Weights of a small transformer language model: LayerNorm before each block, biases.
Each number is 128 + 24 x the weight over its row's rms, rounded and kept within 0 to 255. Layers, rows and columns count from 0. Numbers have three digits each. The size before them is the row's rms in percent of the matrix's.

# up: layer 6 MLP up, 640x160, rms 0.259, rows 37-118, columns 80-159
# down: layer 6 MLP down (transposed), 640x160, rms 0.256, rows 37-117, columns 80-159
up37 109:135125182154147095123169135130154137162113139161144146121166134122120136082122143151062116084184123136094109132115089127161124150115129093155126133203115174137169137114120153151125125129152138118162137149107143101123094096162110135119101162
down37 104:082147123086141164112139115134143109155140167126113108131173146130119135122133172138177102128096159136127138110118135147096164110132141163132116094114104144139161124147146177123169136105084148143087122079153129090114150072118112138130112107
up38 107:151163130107134149116142129124117127133144137105148128086126103094126145076107104097112111158113148129134173165118151123162127152146140093147096128155075111114137149130163148148159129132164136097117114128146103125136171123158127128175146142
down38 111:092111153118155106082124142122089142164155131115168121171125144140124163171124152159156150077143157169089105136148079138121146114085130152125134099161189128132117135109126125112121090141121101148135137147098117131119072137092153126084064141
up39 104:135109124080145124112120167098079093155128121154145063148119150151111122146093073125135177124151138133137105125076125084155119078124118142140112158136126116121116123145189140108137127147145086130175128123136174131143131094115132128123108145
down39 094:108145155111091115094131125188139165171118117070111149103125127060129132129158175150091130127080111145127108102165120166111124173149109160145132098171103140102170083142116144154132136151104150150085103145127109141124112143142143129145151116
up40 094:132141162120128123119114167070089153152149114154093151107091169165120128141134136123116112151111153132158150163120120162126174155129148160111083188128130083173130140117122105115130125131090078128141145104124142153162111102142097127119139140
down40 095:136186116137110118124127178133114135094102104168141105150109093140138117112134172117140131147108119109156107095114086157146178169146129146211157124103117140131131107172124101072166101111118149138086147147114131161142135122136141149142125132
up41 100:112138124150133156138126136147130120131124136138133084141107134106140137131106136142081042145130113126115124138150116089165077139120120152122109128105151128104135071128109144170130139117098102128124140166143135150098119121118179151131149120
down41 088:110158131127126116107142142086093152123120119126126134116170133144096135155107152150152100102124116105092155117155133175129149118155111107136160131119116166130155173133164134082098097103156106110153157097160139100162141139114124115135134128
up42 104:119161108161149114140118155061119103123131109140097107120156151141099101111134141090085126119139132088139134163135144133181099140104128117132141162113141138122157144158152131094172138105148136112153139130113160136155142125112103146121095110
down42 099:132101150139134144090132149152150132164093204093124135145140140129135135128142121123150119124135088150176100110087121140110124166160106091151106095164116149145098140116099150129105110121106122147144051139146141127112147105126126132138165151
up43 105:138149133081129110098135124147103141124102169132113155124134160145153150123123170125131148081172093148126136145131118096091145115152142123081136143120118129143108086151133091130146116106146107130102105113106147128108107136120079122132144102
down43 095:117134135129101122137085138088095093166181138100135123137094090148119087082120136156100117119085164112159124143115126132164116119099131160141135118180140147104118155139086166132148132148133117132098134108126158127151136118156137163111145112
up44 099:091149140137114131118122096147136113120176132127098118151143149110115122102121094114143141147162125131107128085154141104140126167114106116143108176116108133110135101142131168159128145120140115100115130150135101168083147078173078102076175118
down44 103:129149068148126139126116127148134115091136124107107117168130116144119111105122144118128088151117141144106170122136113117129170147184127144097156164098128111156121156174115092124120147129121144164116121088102167085158148138140159162130134167
up45 101:138066179127147152190132135118092120159134155127140110141132091115129143138086140161138100095154135107153128117129109118150138093074150105141171143149144125123121161134135139146118167095120133112153163166122136121093128117134126106128109138
down45 105:135140151131155169145122104076102114139107072099144116145085103127085119103118106129127104122123159100091145109127107148145151130138164148101176142106115096089186126114141153109112130112098091156117121094104132172127118140119134136099132100
up46 100:133130141086160158177080138115154168155113111145118083126095109114159124097100103144116125085118157164091126151164101097123096135125103124162137156096128133149119144157090164144106146096129127113161123143160126115137148125145129111131159168
down46 098:112129148154156146147100105119118155125141133096129153100114114143089120115100154153121106138128126092141132105146118153124149120143139121098134098086135132101133075119125081104126114125166134111115169123149134127128122153138167151128123142
up47 101:126134095101151117106094117135140156117155109136157149121101129132177097115074144148102134084119132099092102136136111114172147139122100119156114138124153100127156105104151153138101101175119122167114133131159123131120155167182158092091114149
down47 106:124135103167143139103103143108103112074072130146117108129119160130119165109115127130126112154175141126107112098115098135121135144103144120119124153111144125135132127105096131110149092161134125124127121123134141173178140173160115104128117177
up48 104:116151151111149116138158142137108115112165131090158112143141136089114118143115147084122129144116119167099114131161109178128120164136119122071112099139129119078137114115095131129154114107096152144141133100140089131152185168154090114076151170
down48 092:127125140137170109180088099075140126125092119128148124122127093130154135168121106115134098132120134101090121138154111101152080136118163162167102181161108157074105115093119182124133134135152132105143101125167181115144148112102164190122117100
up49 096:115112174145122127099159152095150098137113102114159140151117137141146121147102122155133132127171121100133124149119150131128076176119099149099134130143168126091087058123144136132125163132112130119159144148097136086115072072120132082133163140
down49 093:117138172190142176123126150141126127163110121182126116126158116192116132143163092083156156150134136110140134084133128175173093140132147117126111121127144129112130118143130116098124090143107122117114157124100118121126100136122119113172100178
up50 094:188110127108116137133108092137173139137111105146175130121118162090121105124133153130101094146172174104146082123117140101164112114149127121097172093164095137104129147094132133097103105080107156134140182133141137136111170152136105085122117126
down50 095:129139155079138166105131104174131094132107160129135137152136133153105144159107135119112149133151117126173132089138104157124125155181149130134098175116120137086115114148098121135104149164110144096139112120146122159090116116166129136132118180
up51 102:129134094140090136119126114133161136128101129115078112161076109109147132123127163102155157116127150156134141148120134087105112122138097150148111142157090138108130151071173141177129101132085125095142146161106131100096114152111103134109158161
down51 101:130137134123114125111145136137128097085133134143142143106148146159135096192114119148137121104151102145102090133135173115129102133173143064138144144115134159171158098128147142112111156112122198094098128161151098119146134132149159121087121118
up52 101:142076099114127175126119180138129153135118132101142128146120131132149150100154098100115096121132130156138122126164137124180122108136158131157117160088088136131172125107086173144108125126129121138158087145129144119106140148187089104102127125
down52 098:115139131140153121130083069073137147129121136139121120126160141125124122154119143113071126109125138075136115133119115118109118149108125095066155075113118115115101126129129102117112120127140102089121153105148089162147098152068158105120136110
up53 099:157093101140137147121143119130112139137161171167124120138151167166108161116137164151139137106101139112129165147114147112140168093127072099169086171170160094121090150119124150144121150144094122132175080145168156139081132127119115125105195148
down53 105:112100088142143139146137105132108162090158083147130085146158122111163150139146126121143068111117153147132141134107103154129081160129106136154112142147090144113166150137145080143126118124154124083144092134140121089133130144125116107130118139
up54 091:112135117115153133144115107125132096167124125139122151116080120094096107149122154140134167115144127110150115123099078130135146099160122128114109102138065130159116110077118130157155116172168097110101187126118117162107091121144100101139145131
down54 101:071131142143178137140164140140121069122098113135133118109173163159071136103121134114151117147151078145134159146128090129124156124132120124147097107126123175147137107139145095137151103140098092146150138110104152126174103129129132130108113104
up55 107:121108142148118120107106155124129103101124128128123124135139087114077142134102099114086139065137122117128131135147143116151147089099104149105172129115187123125135111117154130093190144143178159166145130113125122144186152118134139142107161092
down55 113:132115137164117123148107131123137137147083133136127137104142163105134139083060131122136164106125122092160113136145120131147115085153126118134108091111123086136146134168108125099145177129140145104090121091105067150148139135111135138154127137
up56 100:145128144129143141104179161104109130116154120166137132102127150137141128116139145111164136096122140115129159136127110118165184113145129115154116163108124146115130138160124154097089149118139078107141082139111132166086144070106075102100111192
down56 101:155078134132114099149123151126125139140097173118125123094085131132116160145085082155132122130124115091171165109112173093105126104114103102115147125141115115112088129141150123107132128157123135154140135152157127172150096135117147122097093138
up57 107:105128159126132152120138179114134105125154117148131169134126117116153125072130082093149164115158141077116108148142083140123143137174085116121112158160138148125163133081151120159115133126177118171141127137152157105080109154130129138158153149
down57 112:177158109131127146124125154101109137149122147128137134113134135121143146105139135113114162140127146122102102109089113092094136153149119113096151169205125143135095127119095125118111125162103067140122106150129132117112095175142154139156104178
up58 103:150139138150105117124125122177094149084153095150142137101124140127137145115147127124114084137157118091137113137140105150120134173123113108100188161104186135096199080107121121136141140138165168145129137155139125142146105170126128108104124116
down58 100:129099118120129114165121153114138133106109153108157094112142132157148170131105139177132147093108090156142151141126188126148144169110177181131116111133115078153103076166090137113097148126107100159119099123155127151150111129137118136136138167
up59 106:163139137134140099154169172117081100071095132092115083128098157126115137147117137149141134139143099124140142158107174134148120108090110184143115101138137056108134128146132125107140148145114098154124118131167131134152071136129170158120093187
down59 110:154116133080157133126132098151153118116117151163158121082133128118137107121142141122122168123158192139093095127147133160114125117141159121111167165096164124116101163130130147132115152126119155112156141133100114159125098106090142140130104165
up60 104:143166172147112093116107150112128122119148146136113132121130152116109101152155147122096165119099135081121095112173146131169132100115131156128094169140134105129139102141147147124135121163154163117165105179130135139132177139134084101119178131
down60 100:146090099104120140108103127146114140141102153133122136098134092094154144106162138126112129131124089138124156093158156115090132158156101090129132109132120125154164146169166140118178117092113098151147145105121137113081126117115133145152140138
up61 091:154141149162134139116153072067135120098101100113171139121138122154086152108165135108117132141131145111134100175078137111111097133137098096146096149165119108137126146144108088174143160116114102133111166104134169081147172159155177162116125163
down61 095:131127114157135119085085129140133127114122158124145077120146162159158126147152163116129105150127123117115122125113120162119144091152166119126129110121168131156113069183125134151138131086140079112085093147167083141145160176124098127154132144
up62 088:131077139131125140116155145127085152120111138151138137141091149102126114112132106071127113131112127121138108173129144122123112127149149119154142142150080113152160132156144097160138170083135136124123101155146150107131126156092115055112148082
down62 091:129158121120124127121102155163130113138126097140195135149131139181091144105118089097151104114112107105119116146101120159100145142126135153106121103135142128112134122132137117072119081159124139190124121113162126120116134102148107142090139119
up63 095:133179180147095118126124132107100135080131165123137131135097162125118117135094114117085105117146172116142136129143117117112135142095104109122124105139141104119169109122115051167083159133133137108105163152120099182147144122140130133133147139
down63 100:133121165084179134115148148147098153081114132118140097152137121111142132135108123117121129107156086112128105150127125128118158134164158154149086084132158158149152170125093091137136098162161138073133133133150173161157114113160087147159175113
up64 097:107139083156134118160127118127138126118103145125151109126140140107144132141174139152122119120118192183119163107101140116154105104108119128175168119145107156152146141113149097147083121200088152094115123152105141120131107101149106149093120138
down64 099:133153172119119151142123087106115113129128116148119139136109086102102137138092120077129101138090093099133101116090088112130136108145124120098140135147123149082106110129146131077174177098119139107141113090126121177123152131141162121157142140
up65 096:133124103098145142140138135124108145116101102110148129099162111154136087151137155110127146135125120131104151140108135047111160112169143087118109113116090139152112162108136174169120122119109163142154159130072101135150144175104152116094137161
down65 096:138118138146121113140093131106147138146109098134130112130117125175073152147165100130118100137139101125165143149146170136147130129098167189166153136097133160134115122118144130120151133126108095123137159133140168099142112123130157114119108120
up66 105:103107152139072132188141129087115106097119164128095109112128138117147119119171097117134119134117122142129082144127144075123136151168169169115137152149105119127115118110112118159138136100087114087179165125141142097139125093135148154112139130
down66 108:122113098145113116152123160135132154106166167098165122152106113135102109119123131130147093148149102139098153174139135176109110090093134124115112120130107126138124150105094117103152113137126112130156067059135129098098113099121166152104125125
up67 114:177133103081143143111137142088177186106145100133136134086131173078082128121139140169129111106109123147147097118093133176155096128143123158093178114124163105119109146138125122113148098159163144125143164141148141113130120120152116147100135112
down67 124:175089147085081170102109154120153136095136107155149098134109159137139107134139104160150123105090113153158147125104118139135118095120141123140132166134126127118146130115154126125142133111168119117122104156129171094141132164131139140125160129
up68 101:158122155158091119142099132114117144099139136122125073166146132105139139044165102148146105092129155120146193133115128108121126065127136138107104125105122158117135126124130187155109138095146184156123119160089131129127162137103149086137143120
down68 112:119145175151150134119099138076130127164122132131121117131135122110193112115108124124140111128168150129169147164123064169139144147128177131163145117117123127097118113105099112104152148079108130109084149143124117164103129123102103141120158135
up69 095:121118139140142164093180157158136143137086103113120145131142122103106132118082139053070078126145079163170162121122116093088134114111159134134102133120146128125155154121117129131095138142145151128126143115140151143102142117099090076138123110
down69 099:130090155123131146143102110154119159106114135103125137141123159174174120112118100077123119119153102126088149107148140151104125099141157133132082109126163146189126110193151102144072133108193110115150118118134129142148095138140090130138104183
up70 095:132137130125139101159149117132134172118086168094136123146123150127105136111133123121097153128163146089105089135123121164085149063131134134147089149122122158129113125101120100153153132092158116083171141152115164158112118136089091118110128163
down70 096:122145108183134089099095100148094129131110133135124153107138123161138111168114108142161106176135100149152163162064111137147091153146127141127094112117149114155162145132125086147087097141122175137109113132147134167126123138147119145117090164
up71 102:152101107132143148100147140134098159102116113123117156095096062122126115077123154109180161144139181092136105148124138145175148131131114085159141119108115102100139128161127183139144132156165141109119120145110147136123174152142114144132130120
down71 095:153122147104136115160127120114157133097113149132135084129168139100064104114159107156091092078131132130154094114132147094094105142142121134141162142172129141129100136135074115115150115172113134153133092112132130179112125133110141120127137142
up72 097:084122113127115153123120142149120147118141156129143121093128129141129115088117141108126146103157120119125137117123104073141106129118145167156148098112157102149105132176083119163142101217123119138157143132122142163129129126166123110082128139
down72 099:130132094124115117123098110124079108150154122152155173145143093139109126120098136149102116093114182150118112146141115169117101119130084073174113118125145175123128061089145153140172152095163110123124123147135136088142152161079161113178149123
up73 098:163144107135134133133135145117105166098135112105137132149106080126120142162119131155100089148193106137147091158148113099136143106085091104088135098148108135140150120160074186109095096154105149122115091141140097134093142141101146069098150165
down73 096:162109103108144137123173091145139145101129128125128144104155106117096121122145126102119131081156141147135128099110128130116140132130145138095185112139104145092137153155142094145094123110148136149096126148177152128151144129105121152123120110
up74 098:141106154139113133112121153148112143135153139111105101120133083157154111135140172162118152119180116116138093132098074096141175132092164160106173148141134087115158098156110134138118135128116146121133125146152145157103142132145115094143075113
down74 104:117120099125100120090116132113130114143140104116149091121115109111139091133133163161125194113132083161115160137142121112120138130112164078106187144103097120084136148138091141134143117119133165112110093113165100162149133138103128084099123116
up75 094:174174146079149097116095113087174108146154114148158179115133114157154138136123116106145141130117096095147145102118159134126192129093126118090146110088166128123113128139135149139147163142080121152159110093150159121105134116177146124114163136
down75 101:097147122128105149125119129162166047118118131142142096099159128134117129146113115083114184124115104113153138144141144092110136109107145102127116120150127103130143152130121131115145132103172106100138107128148140119134102119142143141139117103
up76 107:111123108138173151129157119111118132123134109101138078110105177118134125108171111113136134092114157103132143125126135107143121110148154105099101101131141137123159123113134131148122136193111133127138128127137135124116154122116152168074138151
down76 102:140164173176107136139092104119168154104111105147109125129136095143113171129113164146167120104113136134125070136130104131115104150144134122167081129125080116111127133120151131142143134094150130137133118105159123119073160119126096104121101123
up77 110:099122119136093141143134124093094155145144086110068145157112143130137131146173113164165144113114132177104128094122126127155137120148123099131128124153100151158132140117112140146143157097128106122136063099109132178140139157125143096181112138
down77 108:141178135101114172107133153100134133183116134096094160104128141058115112132106146128117127099120083150108133107137181113126100113177133141108140090141114135163125135121120149161178137153158105114104090130122090117128126111142124136140141124
up78 097:137191137149130124102168120127139190162166141117099136168151140129126154155137146136113147150137181135133104126120166132162109129087113162124129137109133127137098142134102117156162121162134133131119136121118150152109169156129100118163139105
down78 099:110176123150079104105107082143133119125118149150102095120125117129119094144118125115153149130151129126130141108155112138113135146127145168144109091130168139135143168155115150113183113144093149158158107109164119134128079115121113064085128146
up79 101:171149133115144139138153098130109113127106166122143150075174121145133131121141104144110126146120141136102138144132108128136128152128113119133119030144130135131109102124114113125182102112107094155130069129115150153134148164158149157161133147
down79 106:124101104133117108141125153149118170161156105168121097167194126122139124095128134109126149101167120166100109110182133081158147115111148119157126182139110107155144125139113108089132118121157121137139189104123120130160164102128111156089175140
up80 108:152100128099119068152117174147135119100136144121140117100142123099125128134143156121143149110156100091096094133138088133125144095150136145151132151162127130125126099106142115125119144138116127099132119127120095148120156152132095159127149122
down80 114:107095129157071124145107096165102136120125121130123111097157111140083149140150117102085104167152133152098122137118103135146141117157129166132103093138098119144113084121110110129127130166082135163108133120140135163123120150153142161146144160
up81 088:149138144160191142116167159102121114096142161121145067138113123123143075130165093180174116129134147134128124148131108104151134108080101130106106149143115128119137151135123137109113177116120181120112119108139130130136143165120136095153108121
down81 100:143128108124131149136135162115087139106150123132101101146131134081174104118114137158111102095146167106149124149140095089110171133150106154131106085158108117122148140155133147130086111150107139121112181079114180137160113158147126127134144151
up82 100:161119180152134115168115135128121146179179105093124123124128162090107178109123142113118133142142100128148129123155107130157143134138112165137174108157106134153168127122100168148086081121118147112148157128142151129122153151127107109133147133
down82 101:146112130119155125097110115142135123128106169138135160101197169169144166179117164124176124099119111086121166152124132088155112110097110078092091134143111136123140126126149132141144178139139134117142128114114145126120140130170113135128156186
up83 106:158126184156121138190113123116116119137117178098159113137167111175172108157101130133122147166118152130140111137122139165106137067110121135099127135109130107091134140157115131089114110152123125105121133213131141120146132158132154136116129131
down83 106:118115112134169124147126140092120147095148133119157146108131127139101144136119108105118116108122135138143127167142142160115139127133148139128096087135134165153095160084110167148142174112141119161107094123129122123112118132115121137176201124
up84 102:147100157162135091150105127128143120090140150108137094133137110149129139163174142107141149103129110112102138123081100109107136114145130137173133122097159104138094146105080136126156135077139130154140134159144119127134095179148130134125096170
down84 097:139078111063118137104131061137106098120125122117133153093135157132126065100176146148122123159134113116111137095156161129133100148139166128113140102133134093193155115168157132113072113150149124086133148160122148117150185125115148146094129104
up85 102:137149097137111117110121116102142143127122098125122157133132124095138181123075111153165139133140138130160093169111112154090082091120171134117106077096095102122109100159126122112120133114125167149113132154127156091142114140094143129149105087
down85 100:114111161149139145133101150137105116161116106125105137125083122126067153127136147172076123139129135096109187094157100143175131115124116110130123133108107108089139142137089171169132122122116131111131160130154124135124150119149148125155176161
up86 100:127133113095212135134118109114159144149147177059137152124124103145145128059166129155161139176105120124160151134169133126129114132143143131135135090158092087115100105118127099126076150096179125171111156119149151136153097126144150130129126116
down86 102:142115100128086139138106132138125150156126089146148125150119129085172130151104109099167133138084143139104102115135112167141130155138135134099147137101201143168139142131111142148103092136115120115152105127103133120140107144134122109086116128
up87 107:118133139140111167142098110092155118147169102107119123128125174147142128119134125155121104112113123081119099116151115131114120127115102150106143136110111160095094144138107138119143126153115150128157113130107141167135153107114164093099126107
down87 099:170098130167132092109105103196126111147117139154154122184152147078117124107159140044113156090166111168141139092126090132137121143105080140170138143139117128125111138144119134136161141164108103157155157139122088121162136134124183136124085148
up88 104:086113140114111162134119163083126168135175103138115122181132144132123129153150114114131124131119194100148123131121047107125139116139176121102151116132108126163146140094090159111152130092135085107152062149094159085152107154144149118108126150
down88 105:146103119138124087121140068125159106117104195085145123127154098151143125093133157162129131148116104141116145186129145085134124162138108125151124170151120122133099130148158114129119137138093141147146162124128102130129127124118119186148137141
up89 103:055140117124129129105095116094128107132150153129134114126091163143170102152136104141130117110135081191149142155152151140140046140113081155155136121103132129127155116142190103122123108124136126120154089155131127109146079157168177147128146119
down89 100:166149140147117124141092175127151093156117130127121159098129074102106172098121155120082094120150162082122110084089092123086172107133141103136127142121136118132158185102098118120142156114113137128134152109113141090111156131160128093115089094
up90 096:087112082136151168106116159142117139125144137131106128125136126116115132113104158102119141101122115152073104093177140136159113091128126139152158100118092082136088114115152104161167137170167090137140099110137166118160107157163121117136144116
down90 093:136110071116113185089162098133145137120116111152127118160154169174097141102102183159086154141102126097147156103134122135149137144114113104121135172162107176107162129102144156121115093169132111114155162112156122120146155138121091157104133160
up91 096:145101124087135181144122144141112114092101115101116152088122158121151124164122137169136130163105136108150117142137139142105141158157186151124124168116131111105140114129063149129118080119181176152088130151105129186142158107113130107139152112
down91 103:147126131174170144152121190119113117158176091101159118115173087145115160126108130177128130128122116137146158201136136141102130168128142130115124104121116185088145107170113131109162117187096167151118124130116169163130101150126140136131153129
up92 100:123106112118133079127148158114169136151172102173152141119140132131123153153135106116116142171121130131131121160133093111153100112127096154142146131098095098161123125106148116124116108128092142124118094127107108164178144116115143133095106144
down92 098:132136107145109171125114155110120135148063095138090153103125130126095094139071148104128115161152131090118147115165111143141167097112131111115117139117128146136153152123116108069130135134127120143105149114143116137103168145104060154131097125
up93 106:149119147151158100136137131133130112150108128133105122141113202107137140121152158117138112129132096122122148134095162160130145134094129136102150120121125079162164090171122137133130169161105149155144124113122154136118124102160106131158096134
down93 099:107074137083138153126137171135142118152127120108129148160128121116148159136141114153161116121145138132101124116142147138136123099137110136167136119109142139094143151119140167135120137116126091127124137108124131098141145139123106137082151137
up94 102:075122157121137135115082136128093078168139127144170107111102179110133108098153116129117116068134126169138099124133142122151096107110140163116104108094156148134174126128133119108113158119175121128191116141110131124092101139163141153147121111
down94 098:141120114089134095151130129134164155101168148102126128150124111140147103142098120106097125143151114134118155118096083118135115166168134132143141132172105088182092106096140145156173120116130155128106124119135119161139150117142111117135134113
up95 097:144140113131163125154165102107135131130131178163136099159181106134105109117127128142127159093143107105169104113139145109130151095090096127154146117135120111108129136117108172121157117171142092170107141131128136105147087116125133125153141137
down95 101:114162109132091111086133121116100103158128138126132141137109117125120152130110091125100111152151131096083140125132111138096152116117165137087083138113106149124121101132152058108117104129101156140112144077139096110124151127147084151072115129
up96 097:094150118141175138124158110121135131120134166116133155127138113147135108084114112165111113155137159050121132143088168147121183107117120106102131156096109117105141146122121164121115164113067108131108142129149159151112117159133136130141171149
down96 098:164107129073155094130178134109130134105151130132118134136130090104118150169117133072084137113173154179089160108107134124099128132155125092107179092135130139111190155164113109140114118152155118097123089109119116122158138147143112145115116129
up97 093:113151157142115113134158143131113155126138102099143111107177153144133125149151081130186117127134161091110121089121136123117131110079116135104113117081128069151158138089111152138145098160094165147157135160161129122136120173113121116108196156
down97 094:125125129141123123136168121131100118127136115122138110077127165106104094154098100124165164155090130130104072092111075083121145114095139132112124129119145145141118177138132143139111098095129129118127114162119163136160132124138146097161134095
up98 102:138118127121139109164139185114105103085102132097094114118144166137129142112179116153122171108110090099144114145116126131113103073200125113168123163106141160153103120124158120159154094158114112178141098141137099144087123115126110100146154139
down98 102:142136123179129092133174109106125129160110099120079142106093082130150148141113153095101178125140127125159124084130126166101130133132154136114093129116170092156127127098107169161114097155111098150138092103160133098150094159102106121132123096
up99 110:182121090170111181111104151120145118079169112143144141156135120120108151082087129142115172156094125100133122151165171105108131106169081134136109139112152134134127096139088120087132144088171141098128127132130130146145151154127139094120123154
down99 115:124139114112130103132112157098143111133156120107140114119127120158121157139082115167151126099160149107081091131123116115155118121094081168120098130102113098165102136086123088100157082155107150166152112092119122121091135113118134125160123160
up100 108:148148134131140107147111126114141151137134168150123146143122051114131106129157127126127128124112135154110156119096135085094161119157149083106134102116156105124080140138167125146166088116174155125119140115126080169174142094110131100174104119
down100 107:140171104130115118142150176126095099127136121153149188118148115175133123106157181166162152084146133100112129094106146105101120106130144128120102148182069106120132124133144143130099128142115126119136112103135120138073186100166156161124141152
up101 113:079094175155138111152120120156160101146113125134122121120138140118109162087118115133105107094178129114140141121060162144125124122147121168163137100106141183143139111138158124137133100125162138158150151060143152123121128104115120126115121150
down101 116:093140125141125069105141094153138112144152137175205158157078123153122130159131085132108153131143107133091142132164139068102150142072103112148132158172115111083147106124123130140135083147137145129169186130152113145102120098120130109157136122
up102 111:117098160124149133168122115128105085145122147154160109148140138146132106098127110128122112109092119139151139116104145119133129128116075122099129106155108149143129119117166120147065150150107165139157097124139117108111138147123112087167100187
down102 109:134133136098161125075145113161097100087070095126135127141153102161122117171104135138086113144118160071136135102115113118088078188142089118162123110169111123175128133150116121076133114157103158159113140129120126129173172100112159176121141145
up103 099:159105091147100137120109144081093149124129140115105155099153141127121174145109125123086089113146159137155151146124161108098144111122133122165157095153107125130128175128124112142145128110071109159154149120097124139121171103093104084175122133
down103 096:141108163147137123125162166152113151132084073145119147116154099083159142164157134103107169141114082142172120108106132128117107140125132135159129132179141124150112142113106120156139104170142111124136149132124153108151146117157125148127121148
up104 106:157147134145103177156149120118134144161194139103149134119105146107127153101137130116147119139117140107106151156163116136118170157144093114120093134128120118089105103130160122099127173160128191130160138134124109130134099110144135136125157104
down104 095:086118142133167082122136113111133109095093126125092132133100163136140139109094138110118172096110081161123151115138111111119160095156175121183145127100120154104171080190117097086101144152151151132136130083113075126146118108167124117099133132
up105 102:120113120131151140111115136122112122134113070132136166161131058106169169087154121095098114119120161131116146130104098124117154087091116156162134148155118112143081134137104102161123124169122156144171118161093127117141108140115129112126138127
down105 100:138194140132107089173122114131107094087103085104101105112135147155119158133131102153137142120123134102138128120113155166116105123164139124115130117145150103135134120118162134163150083141076145143083115142118139104136159123135173190124114143
up106 093:122143138151184138097125109185135118093136075134121205136144134133113161138113088127161130107141104116123106170099126101084120139139145119122141102128128081119148144113122114095145118111118145124129173077159118149116108146133089168108106178
down106 097:114148144157107097136090124156127123120195131144143118151075130124140103116148074077147143146146069118158141132100149129135113148112131112119141059151110151164142119123140186140134148118121130155142143125093101171124145105115106125155125135
up107 098:124109166099104122110146095104129125101149104147159133144121136137104112146124122148080162122122105141131140118114121104131118161117131132150131148126116139114158119141129147120125105126124125099115132125092103156155173111107132118123126153
down107 097:139106107168122112155078152121125114126125117081128147146118102125116179178153106151120126186149140086138108134165119138142116103168157124132144145106173098148119161122156122127146113157114125126107126152168134168151077128123177133138111137
up108 095:126138100118141124122162108070139143120144129151109170155109142136097082102103142127119121122141126161092150149122099091093104135154148141158109085157140130118087113161107109181110148134154120170097164124147123135135160146115075097137149108
down108 091:174151105136120141077087124125107124146139138128126073163139080135163134126121102125166138094124171154111136126141117105136146159144110149122148100132104169130095160165121142134142086133091173134109131094095099105126124142131146136070124145
up109 099:099139128139124135104148125117124158129130125123161117135072161099136150117104057115136149132142115122138129104144100096123148136123121141121116110128115141139148092148112163132130132117104125134126105144148179131147182070078106070103123100
down109 104:156130141112125172092153120130124116158171132118129107143112167157164101132103162134127146170098117103151127155145146105134127127126111154158107178142115097124139105115143146110104188130137114154109117107109111098138081133098167094099107134
up110 102:121084117096127117114100138149119122118171053110179131143104109124142136147162099119093146135109107120089113114087130165112104111162134145123109119098128172119090149131129120107143129161127108086093169126107107145146132109131171116132134107
down110 105:116084071138123098107129119137174121139127147127151157178149109134080100106129183164086120119124093139132145158151132108118124150131161117145105144166138117138109145130136179103112197114114132121118151099125117162091080116176126151176116114
up111 107:116123099095127126179133166170117096168144139115137138110122135133143112097143146127172161131166139095151122099143096080097146118132086114154139152149144102130079184173117158152134111125148143145138146120127147115150117126108147141129133143
down111 104:134154108159120171071105153109117112114099119120084109115124117103097179140084135150104141110154181142110151113115143132145135112145134165094132142109148119128174153147120131143118100123156119119172114125121122113112171089131119154108137156
up112 109:117123109131167111140082142135130120087153109143117098136145120144096128127154094123117119140119130137108114125152143150109118139165141115095134133101063104166162101117162120170158083144140072092184129145116118133127130113140109126138168145
down112 115:100105150135127191148185114135158109112114089149149117124155124102145114091137148178133134110132141100128136131124128169140138135091162102133157144085109104132090133109133095132106122156156123096109154168112111172105118157103122135146125125
up113 101:122131102106077146133139126124123127142140086149097150093089163139180079096114157097129128132129144115134129128106112109166115176137113071139109122061124078114150159169144093169143154122152106138151119148154169133105096159127151150132099083
down113 106:096134129157191146132142105164127124167144181127138133137154082133061133128150090097117140115113135134120128075108150137096140117131130140108117149103146137118094120127129153106120094163123140128114145131124132122156146143151075124111141155
up114 099:143116105087144150094139129110156112130147087096126161103135127107139126120132061172108156118137119055103171062156188140133145115111121121132131112136145152126152069135153126173149144148147117128140132143102107148117128135153110128086163136
down114 098:143131138153116140169099107136118153155117164135124141144130145172109167138137149147146123137137170137149139182114119118137133139131140077086141151071119149146148149115099097134151102056139149158131116119169122107112139166132125139167093098
up115 102:162070155155108110148160150125135141123095173099102141103116139119110132155115180138158150148120121104131071122126143126139127135107131146108124111145134158147114141125160131086163141163133111140121129119110125168119140148146099133131147160
down115 101:116103159116149148092114124178162117133138127172156091147142138145102119184141080117111117116142121160138172112144156147141147157137128166121137132083130132092158106144086104125102112140161100111169136133117145193134113103114109161128100133
up116 101:116140123147062093149166140111138153133127136170142138162114125132121123127128117127134113098139141132137088129108143104156138141114099081149140153154162108127097123080088104124129158104103118137151133170116075144129094123117163082114115117
down116 106:122183137164094158142109120130121121080164124106146108132162139168128107125146162156057104084097117093121113095099158105130125144079123121148115125154158113144127126132117109115128105118118163117136137115103150141161114100168148117137128142
up117 101:127138116095150145130144160104118100112113129125120132139109086081150143132159106122140111137144137126081172153146166073099141139102097113129151071147132113177129143091158132131128149129136101134121088135142096135125121094152133146112065142
down117 105:114157141139119142123091088133120136159138120156111120106121143154096138157095107137123112112138120093097122149160107173192133140132136152109103178071136113105117120145123084128104148153121169144140136086112148151101158145141122136187132148
up118 104:173131187122129130107122153125118160117143157115139139119118129122134109130156083158081124137122089124143139158126113081115102080135171144117113154121093122100087108135196097110150136120091080142132096113134135111124178113113124124158169131